{"num_hidden_layers": 9, "hidden_size": 128, "num_attention_heads": 4, "num_key_value_heads": 4, "head_dim": 32, "intermediate_size": 256, "vocab_size": 5216, "hidden_act": "bilinear", "norm": "rmsnorm", "norm_place": "pre", "norm_eps": 1e-06, "positions": "rope", "rope_theta": 2450.0, "rope_fraction": 0.5, "qk_norm": true, "attn_scale": 0.313, "bias": "none", "tie_word_embeddings": true, "parallel_block": false, "extras": ["value embeddings", "short convolutions", "skips across layers", "capped logits"], "init": "uniform", "init_std_qkv": 0.0469, "init_std_o": 0.0, "init_std_up": 0.0469, "init_std_down": 0.0, "optimizer": "adam_variant", "learning_rate": 0.00257, "beta1": 0.9, "weight_decay": 0.092, "lr_head": 0.0139, "warmup_steps": 395, "schedule": "cos", "final_lr_fraction": 0.1, "batch_tokens": 16384, "max_seq_len": 256, "doc_mask": true, "train_tokens": 91900000, "max_steps": 5610, "dataset": "wikipedia_en"}
Each number is 200 + 40 x the weight over its row's rms, rounded and kept within 0 to 999. Layers, rows and columns count from 0. The size before them is the row's rms in percent of the matrix's.

# layer 4 attention key, 128x128, rms 0.0968, rows 109-127, columns 64-95
100,207,256,132,266,188,182,134,189,233,274,176,239,152,192,226,140,161,227,191,220,180,227,203,258,191,216,190,140,238,181,145,180
108,299,182,117,172,218,210,196,235,218,227,218,192,168,192,261,224,203,183,190,232,287,221,220,267,221,135,219,256,214,131,251,200
088,207,202,203,294,231,141,190,219,258,194,183,213,133,150,171,222,173,160,235,206,227,244,221,258,200,247,195,146,219,172,167,166
078,264,225,176,184,252,240,210,209,159,273,155,233,180,164,207,220,158,250,254,226,217,223,232,154,149,201,162,199,250,185,143,232
096,115,278,194,169,201,222,126,157,199,202,125,135,86,168,245,205,115,141,245,211,191,158,187,221,215,174,224,204,209,210,199,130
100,191,175,244,146,236,191,196,145,228,213,188,245,228,205,185,180,213,189,281,180,169,197,201,167,237,172,209,163,181,229,203,167
096,217,246,225,322,204,152,255,224,211,166,203,204,241,193,186,211,169,150,234,151,217,163,225,211,127,241,209,160,139,224,193,169
098,158,196,160,270,210,198,181,220,190,189,245,227,217,195,237,236,159,168,154,222,171,182,218,148,130,165,193,204,89,214,197,192
098,219,113,214,160,193,112,221,208,155,151,273,215,199,216,206,203,196,185,167,168,240,296,266,217,191,205,225,238,179,256,177,189
112,145,195,132,235,193,184,175,248,221,204,224,216,187,169,162,283,197,217,142,229,196,160,241,206,242,222,189,218,248,151,128,142
094,314,228,284,251,219,212,217,251,226,188,193,238,155,201,170,230,259,224,156,211,167,202,237,236,185,184,185,193,263,230,189,216
099,195,217,207,158,204,136,196,231,217,153,225,259,122,237,196,242,221,209,150,201,226,262,242,163,263,227,207,215,224,229,157,197
098,196,183,284,205,257,176,200,157,242,172,236,226,212,160,219,210,231,174,280,254,186,146,176,167,169,189,141,182,213,224,137,189
100,147,163,230,209,187,188,216,214,220,161,257,225,186,246,166,208,194,218,146,153,247,222,184,179,143,221,225,191,186,208,270,272
091,164,298,204,279,206,208,164,208,163,246,241,209,175,189,162,135,224,127,219,152,228,125,162,172,205,138,199,241,218,164,167,175
114,200,222,182,192,222,231,128,228,163,207,175,179,117,179,187,214,157,222,166,259,229,192,224,201,214,225,245,217,179,258,192,261
105,205,146,217,272,239,145,266,168,174,185,202,248,297,185,257,225,139,168,239,208,231,219,222,193,140,244,220,221,262,226,205,239
099,97,231,238,219,183,181,188,209,249,151,253,196,260,245,213,149,193,220,247,163,119,229,205,245,240,177,81,114,200,228,175,189
093,235,148,239,173,177,212,186,250,220,186,176,189,225,172,171,226,243,170,241,197,262,247,241,252,217,240,207,170,221,206,224,180
# layer 4 attention query, 128x128, rms 0.102, rows 110-127, columns 64-95
106,84,211,195,223,169,180,197,225,205,152,142,221,277,249,166,116,234,289,196,257,174,216,143,168,158,227,102,132,183,236,174,208
089,123,233,170,166,273,264,259,149,229,198,173,209,185,222,192,174,239,244,191,223,216,220,185,226,180,230,178,223,252,157,202,145
104,218,173,211,132,277,233,252,164,152,277,201,235,181,152,129,213,222,302,261,194,260,225,213,205,132,143,172,159,190,139,188,228
102,144,207,173,241,207,237,198,189,180,161,199,186,249,225,171,138,211,126,216,189,134,292,219,237,153,229,176,245,172,245,197,242
115,236,261,130,229,176,158,218,226,234,228,214,120,201,228,314,235,176,249,118,156,266,192,234,227,197,144,236,237,213,235,238,213
097,183,248,178,183,205,272,240,202,197,191,197,197,183,276,178,157,233,193,173,201,117,227,254,273,264,253,251,217,208,129,208,195
108,118,201,198,267,219,203,229,153,222,166,225,243,215,179,204,100,201,183,191,140,163,259,257,188,193,226,188,179,222,215,121,166
109,184,229,156,184,217,272,176,172,185,217,246,188,177,201,140,208,234,257,256,219,222,141,219,140,248,176,245,212,250,148,195,183
104,245,186,198,157,217,197,210,151,199,167,130,202,231,177,207,167,195,215,146,183,203,233,194,262,200,216,217,132,157,133,297,174
103,95,113,193,131,189,215,167,152,135,218,202,173,261,200,224,227,249,194,197,200,240,201,164,190,146,184,189,186,157,121,212,165
107,157,161,176,213,180,260,142,142,109,188,201,120,279,156,191,179,209,242,178,236,226,171,150,155,141,151,248,221,198,120,224,186
095,223,190,282,142,265,180,280,153,176,255,200,218,211,167,205,244,230,188,187,193,236,155,215,210,142,148,212,187,194,195,233,159
102,255,154,237,196,153,192,193,213,228,200,201,161,179,113,157,208,282,185,132,253,156,213,204,191,217,249,206,234,194,246,129,199
128,147,132,227,149,257,213,227,184,211,119,98,170,228,258,194,204,225,240,187,248,157,211,216,203,214,252,179,172,188,188,177,186
091,177,157,186,151,172,227,204,224,218,176,214,160,187,254,184,275,223,270,217,158,176,121,230,158,190,206,152,251,239,216,191,216
103,226,212,177,200,144,249,181,186,190,183,108,162,202,250,229,180,244,241,180,207,149,229,211,170,217,203,162,166,151,148,185,132
095,230,182,117,223,185,209,161,169,230,163,254,224,218,213,241,247,151,169,142,143,140,236,258,175,258,205,204,169,244,275,262,182
094,205,150,182,138,266,164,145,200,168,213,163,222,212,222,238,235,262,235,239,259,302,232,258,202,226,147,193,218,207,184,192,245
# layer 4 attention value, 128x128, rms 0.0998, rows 96-127, columns 64-95
097,194,216,161,238,106,276,172,181,188,188,162,152,214,177,210,195,185,143,196,161,154,177,140,214,194,212,224,125,147,209,265,183
139,179,172,174,160,161,147,136,171,200,200,134,205,213,253,217,170,198,246,205,195,198,171,189,258,214,276,195,211,221,207,157,181
095,175,158,237,194,259,144,234,150,237,171,223,275,216,150,164,161,280,218,199,194,168,259,295,171,230,239,217,147,220,141,81,205
101,171,208,225,131,259,138,281,252,162,237,246,198,176,229,176,199,242,207,179,227,249,182,317,161,255,237,214,137,163,170,216,150
095,205,222,167,255,160,241,167,226,208,185,219,162,214,204,234,201,216,189,137,171,198,127,132,226,198,178,220,278,157,269,265,193
103,189,185,204,152,153,222,179,167,141,189,160,216,219,144,173,221,254,181,195,181,182,163,225,172,192,118,193,192,202,133,139,227
107,210,158,241,172,235,204,246,175,248,233,214,219,232,167,142,310,258,189,257,260,212,166,306,124,234,227,230,219,149,264,255,183
098,104,193,226,133,254,165,296,241,271,212,182,219,222,239,117,210,268,263,304,214,223,191,254,227,243,224,209,180,224,205,181,213
112,289,185,234,195,186,226,197,200,171,201,193,216,205,125,143,252,183,175,217,221,208,161,208,74,169,236,166,188,187,274,249,232
093,181,267,271,222,214,199,191,194,222,177,218,220,227,257,245,188,185,166,174,174,122,167,140,196,160,168,111,259,177,249,136,212
127,165,226,223,169,132,186,168,173,213,227,183,217,183,204,270,133,163,192,194,176,163,282,154,282,203,199,176,150,207,113,169,231
104,176,198,225,275,197,218,116,194,166,188,192,228,185,227,248,282,215,242,201,211,132,219,218,163,222,194,189,193,200,255,235,208
111,259,219,174,253,205,206,205,178,258,233,192,232,218,144,182,272,272,206,203,194,200,158,224,189,189,171,189,229,182,253,195,236
112,173,185,191,196,222,198,209,226,172,182,269,226,216,205,207,237,266,231,165,169,246,236,282,116,247,172,159,215,236,214,225,199
097,165,223,220,226,274,138,156,187,182,163,202,201,164,241,220,228,180,185,165,261,119,184,165,202,258,241,206,247,259,236,239,184
105,243,183,125,182,222,212,243,256,189,274,218,239,192,183,229,175,228,244,182,246,236,243,255,184,150,171,187,185,262,171,194,228
097,195,182,198,135,200,219,233,205,150,178,129,146,150,182,133,200,216,171,139,209,231,143,199,222,227,228,227,247,251,198,231,184
095,188,153,222,130,180,188,217,184,167,193,198,198,186,173,174,256,169,206,234,274,213,190,271,176,228,195,265,231,226,163,289,222
102,222,185,240,187,215,214,238,220,192,154,212,195,195,120,146,294,240,204,232,167,220,127,250,197,181,237,223,185,184,241,184,183
130,231,300,221,277,222,221,215,191,164,170,223,171,206,248,216,78,99,177,206,152,165,235,167,161,220,278,260,122,201,190,140,231
102,253,175,210,223,173,259,187,233,151,274,195,264,211,168,206,219,179,245,169,194,199,197,183,142,145,161,149,280,225,319,173,267
105,102,123,167,148,161,234,134,201,171,192,179,183,195,229,145,153,223,197,198,185,167,220,215,281,260,207,226,143,166,166,172,161
145,177,145,192,189,214,174,167,188,192,155,143,166,190,153,164,243,292,194,147,179,188,182,258,212,222,185,199,277,210,213,187,145
099,208,161,196,155,199,193,168,218,203,215,149,273,185,143,171,254,280,198,143,248,212,104,280,131,191,133,181,212,212,183,195,224
094,193,212,285,161,211,193,218,174,239,219,223,254,204,251,218,191,245,251,190,249,167,199,187,213,221,164,128,166,182,199,107,191
103,296,172,219,284,197,169,211,188,127,223,199,209,198,191,201,197,195,220,157,220,211,208,261,147,134,229,126,216,250,204,172,265
106,130,167,302,175,261,191,196,194,246,193,217,178,237,209,198,152,261,191,191,244,208,221,251,200,235,249,207,234,98,214,174,150
112,192,176,166,201,230,161,183,167,190,128,189,177,204,261,167,144,192,199,156,166,187,256,232,247,286,234,221,178,213,251,236,198
093,219,204,192,217,127,235,192,181,198,210,205,176,242,200,163,184,177,189,267,232,192,200,215,269,224,187,228,207,147,178,272,173
090,150,179,259,232,217,185,175,154,122,142,214,119,144,242,178,228,196,169,191,176,173,138,188,188,241,188,227,241,151,266,210,171
096,213,210,160,274,146,265,158,222,151,157,147,166,206,218,221,141,255,148,160,159,218,151,163,211,181,239,199,196,151,177,198,193
136,158,169,194,107,216,145,210,204,252,241,143,237,202,187,188,268,284,251,175,254,211,239,221,273,320,217,215,182,198,156,156,217
# layer 4 attention output (transposed), 128x128, rms 0.0917, rows 96-126, columns 64-95
091,171,125,236,201,196,206,193,110,219,215,176,156,240,145,244,183,249,328,195,189,278,194,202,169,156,195,219,167,194,145,225,225
127,216,181,207,198,133,121,216,222,219,221,199,259,196,196,252,179,177,156,187,164,158,237,186,217,156,238,262,219,157,222,242,201
095,180,191,177,222,252,148,189,283,230,212,239,322,168,165,231,194,199,65,170,228,114,244,239,199,252,274,187,190,136,236,175,215
100,132,143,198,186,225,215,255,231,134,202,189,223,202,207,166,203,181,149,190,202,151,186,253,205,169,261,158,114,193,135,188,126
094,191,180,211,238,190,194,222,107,190,241,206,108,185,251,197,231,261,292,220,192,271,229,189,184,151,117,206,301,188,236,236,214
101,241,207,196,203,240,217,203,187,256,175,203,297,198,193,190,208,170,213,222,178,185,172,181,207,192,136,156,210,164,233,227,242
105,167,206,235,182,223,244,199,190,201,144,232,216,178,139,161,225,285,254,249,203,162,220,208,172,218,227,139,183,178,206,209,178
096,192,245,162,140,198,239,222,231,173,183,204,299,219,187,177,160,222,174,230,178,114,197,194,206,258,249,196,186,245,213,142,163
112,214,221,193,172,228,226,155,179,256,186,269,138,218,127,147,261,208,256,233,218,188,225,232,172,232,207,135,201,213,200,274,245
091,213,217,198,246,242,186,197,239,208,207,171,210,151,299,162,207,149,149,167,233,233,188,178,221,174,182,186,207,190,309,194,261
120,234,154,182,240,140,173,212,229,244,267,139,226,207,222,266,167,130,146,170,204,237,185,169,229,138,244,266,119,153,224,166,232
098,216,219,203,217,209,191,113,181,217,204,209,219,154,199,208,210,216,226,189,261,159,187,135,229,221,182,168,202,143,233,183,179
104,197,158,206,176,221,193,208,188,246,193,225,254,208,149,178,214,235,182,213,181,236,184,227,211,239,233,150,220,165,200,230,257
107,227,273,114,240,231,170,220,195,217,187,244,221,192,220,174,172,141,122,215,135,131,221,229,212,258,166,165,221,214,145,146,148
099,150,215,204,185,203,169,146,205,109,178,217,127,152,114,208,234,201,165,140,270,129,214,137,234,259,219,197,290,152,156,169,190
105,256,298,119,194,215,201,248,212,249,194,179,216,189,252,165,176,174,140,195,194,195,174,213,230,214,165,205,187,216,138,168,181
097,150,217,206,182,162,232,199,207,121,197,195,153,235,237,175,209,277,212,243,165,154,202,219,175,193,159,194,202,219,139,255,172
094,186,227,219,162,180,259,244,156,130,138,220,92,213,67,197,223,200,268,205,200,180,228,216,200,216,176,183,253,236,133,213,161
103,201,224,244,173,219,213,176,208,213,153,240,363,235,168,203,170,252,151,253,161,144,201,205,138,172,238,202,141,195,184,264,266
107,205,158,188,239,233,195,263,161,200,203,194,200,243,130,234,165,220,170,193,224,268,179,221,165,199,240,228,124,108,116,156,289
107,222,208,155,192,181,234,181,230,239,266,228,138,156,279,111,189,147,239,161,183,125,220,176,235,210,167,162,197,212,251,209,232
104,186,136,228,236,166,194,168,136,233,223,175,286,187,197,242,150,231,244,206,223,144,213,195,207,199,215,218,207,171,169,153,174
148,93,152,231,208,152,194,143,215,156,180,226,269,215,189,226,180,273,238,229,154,125,224,169,179,200,223,146,264,210,198,199,158
092,210,215,157,232,231,200,160,231,249,185,250,311,185,151,149,219,230,172,176,193,123,206,177,236,233,165,124,304,177,174,266,209
096,244,222,228,229,247,193,178,248,222,235,208,340,177,230,173,188,173,167,148,260,207,211,172,238,244,255,202,174,200,295,173,252
096,241,204,179,225,242,217,157,238,207,212,222,195,210,253,175,182,129,97,168,244,203,218,198,208,174,178,142,156,222,239,206,207
102,148,151,273,233,231,199,222,229,180,183,215,148,230,269,221,239,243,206,219,181,255,198,276,165,244,247,208,190,195,216,222,206
110,150,186,177,200,119,100,198,179,229,168,182,129,204,156,271,162,167,127,153,200,203,202,210,195,173,223,202,224,197,158,113,138
095,187,177,255,202,151,227,188,145,197,183,187,168,244,161,223,219,262,244,242,240,261,185,224,183,209,206,200,178,201,206,189,171
097,168,116,251,199,207,181,195,164,123,143,232,93,198,156,184,224,197,342,203,162,175,207,188,209,158,178,167,231,204,211,192,161
096,174,153,220,248,166,191,164,129,185,245,208,218,209,263,251,162,268,223,211,194,231,217,186,146,165,188,179,183,171,212,222,213